Each number is 500 + 25 x the weight over its row's rms, rounded and kept within 0 to 999. Layers, rows and columns count from 0. Numbers have three digits each. The size before them is the row's rms in percent of the matrix's.

# layer 9 MLP gate, 192x64, rms 0.293, rows 41-55, columns 0-63
104:513526491537533509472489501520505477499532489466517523515501455548469533482510490469517492479461537469505526505508534478477468539505499482512521475487505519515511551547507500499500475473438470
101:492499499456478531496535488542515503470490538505468481481568527499501514507514459493505476454502469517478497512493472500487482527471514526472472454510464496533522488530499468524492530455476493
097:528507458471451490487494497523489477490475529470508501500526534533535503511472497485520485513465493526554472544516482521478491490544446551498518479510487490538492532490455494507511478510484486
109:494483460535502486472437467531492500492511498513474488493520452495518502509498477502494461488461505484501482498497502495518468480500544467469464508520446499454451479474524473499506549462497496
091:467505495495517472475511488511510520531511502467479484527539516455451450476542546506501485512488507496492553528509473507488518455524520477461493448490486512474528480516507493522512479489457480
102:536481489493480485520466453517494469501542533451458490491500542542514526513500453504493480501507470471528502484500521497502502476465521520521520499493524488528511522528530553495527530493533543
103:511507502511525516479464456496505491505498490510516511500495468546498494493511527502470501457528529443524517542515485489529482521532481479496540484463523510520545503520522452494493547471453529
110:523559507516509470498482533506473526502508505540510456497495470495544521452540554542486463531487516530532495477477481469506515499489486503517520481502492545459489490506519515525507502528484469
100:498495490536514507518511497467448517547528549547534503509514503495533499489462487489505519538466544501482488448543475469491477502463536507500502529493504525462478502497470481507474474471488496
077:436489469460471551522495495574501461491490481497533512484521522517495503541478510532482495512481516474509465459504472470505482483521542488482517501536498499489502526518523514491516477460492505
103:467496503500495518460451476504490488495488517549487542520483499465523485511505503534440585500521493485484494521513485488526504519501556502493462481531498497469512491475513481493477534513471507
107:475519531445519491506512531500457513532500545434497470524502521521485520497540506482477514535468488501475466484486489547509531467544530514500500502491487498520530496490462513510477519499486544
084:530505488442536498489455491490539508512480506529538520534509526499524480484516495513512474481523474493516500485458480471511523490507544497499511538469563544529499492516491497449506462524500520
092:489510506531516546475474477505503533502500469502517461466527523526537533507472520521451497472507488513512442482538501480500516460580517473462512512501504508467478506506498483520498518519494503
095:510518494502534464494503483489499517507471487485501566476460498498539520529508526514453457491479482547532478496491526454462505500496513517511490479459511509537524501513545497509451496455509512
# layer 9 MLP up, 192x64, rms 0.27, rows 41-54, columns 0-63
097:540456506518475494451520503522488507543482513491502459464556496493506534546433457506511485529494476492518476512486495493528543460503502471547489509502491489530499482510497489476507524495490507
096:513503490486469528438534533494499481537508525471444498535448497502489483510484486522529501483520494527516464503504491544527525465522525507526458488513486455461542499490516474510518506486494488
101:512520493486551496479480485489492493486487510492465541485535535478474476503506482447510495500493511511508483482506507512520525525492568496509484571547470489526473477504547518470469528480479507
088:516479449486525491470466456509517477522503490461507491536462475471474492508534518474503515445494483498469467475464486490484504476438498540522464498489514462532496509491470510480476491481516510
097:499467515498473454488543503479506488480499481510520508537534496519489541499489519527501516576528534503544495504494482480510489475504498472486485496487566485539526479488513469461463498530491479
104:510516495509512462539470545494492498477461480525484475471506449485447492481504490560499487503471543471499462475522478510551502524484505461502467532539521515502491509494493532491509514493529487
100:520459496496474517440503524460514526514476492492485475499500490522519534477507544478519483547497506454556494506489498514476496498496464487540472479498489526473519544502458502527531523459505482
106:539481511481508516535518504536472492476485510459524473469530492539516481496513511543485471509509478512511543534500502480506497503505461507454506542479445512493545515448479477499517465466502519
093:545496460526523455555499505510519505492505512478472493490492493492486487483487516489516518532512529475535487500487466455513478467447530471529478492512494498534536503527513484491536557488516547
091:495449510491473480479562506495477497467541485489508453506470560513506497514510483455506473524456520528492510508484532541500552497522495517536516508543483520492503509486525527497520481481483505
100:475536465533486507504498543466484531499515470494494440474492482496539494495520506446478494511533504483518503496489498460520526514473542552498452487493490455463536513499496517512466471502508499
090:499508525470485518486523493442485507503496484471517493507496536483536529460536484456496508516502451498476470499482543501504500509471537557524502516531527463494523453513532493490462461505519498
085:503479481560514501502509504423498480470487472490525488494514503502495491474512477541525517538498477446535481495478501526509534540464485493509473524510478501549481525507534470474476493481521517
100:454469467499477502495505455449510516455538528499533513454488502515466494519523471488478474495483516481477529518511502537476447513507499502472533464482540483463507492507492501481492487480456484
# layer 9 MLP down (transposed), 192x64, rms 0.258, rows 41-54, columns 0-63
091:528514473487489578494480480504514465506510478522540512498477473500494450461525495511475494518474487507456485496516516470495494531533515541519501500524492529507485568523482497487493479465467473
096:489506508489493498531512529458500478488506511503530523516483500510528467442508477523482499501531457472481519463469480505450566489503510503479488438499550497511539484508503524516489504528523533
092:445500532512490535506485494475503473501469491555508491507483532509498475431514467484496534512563494481499481502499518522520484535448470506536496483500500487550489490522461507502517483492485485
086:496531515526527502462473443479504481505543509548464542470507506470477499490460484475496451528488529496495551470499515485492489488480510503477458500493489490479515501464520483498516557477513517
095:521510461540510496537509557464541519470494478477506543509505489514487488477493470470522491472500494508528478480449514508469508464484501441492513545474477502478491509460458508482510498499469515
103:520519504499520449480495485467487552502525513509494492497528529499482521524489542460518507469436492519547514483515489522487484473534504488536492489496498493503542454475441523506500510532534492
095:492470509488503489506481507471498566504486452517518492509502506518453539520446518463526512504436521476473507535530511480497481502520495533506496477527502479486526513484469464510500535540520529
085:506453458513535503509509528474475508490477527439496544542488476480511479547494485494527492474491479487509455518469511536470507508536500475497486522518530490527461511508508496496487501520496434
094:483503489513499516493480511525524496478465509472555487517471534493491493529469494505499452473465468530480472520506510531512485507524498504539498481505550469430465485483517525506494487555479473
097:491515526487514550434484465475462497479499486496527511496564491518453503488479483550477534490524475532532472505521479475497504532528489485524526482484492479473504498485491479497516463507542497
105:490489515534529499474483523504455483481501468478471473515535503531466499518466496521534485489494536528490536453520498518446545483502495533491468488478494504482571464524510508512498477486486484
099:517488479546494469501480463492519507482514504514504518519459511451467528523481453468503500466475515531491461531530525513524464465497542513532508510524517486497531532460507497482528502469537477
100:501456498530503500528475517484478475496526483490551481513513477489459488518519504472478503544490475517500520523536529519461513518466498486479505441488436466453525480480469509519521485503493520
099:550479519531536525535459535513522462522464513500470503488480509497500479470494467514499536536491531492516506513479455524513486480435503504514483502481465538496503481492486488514470529451497523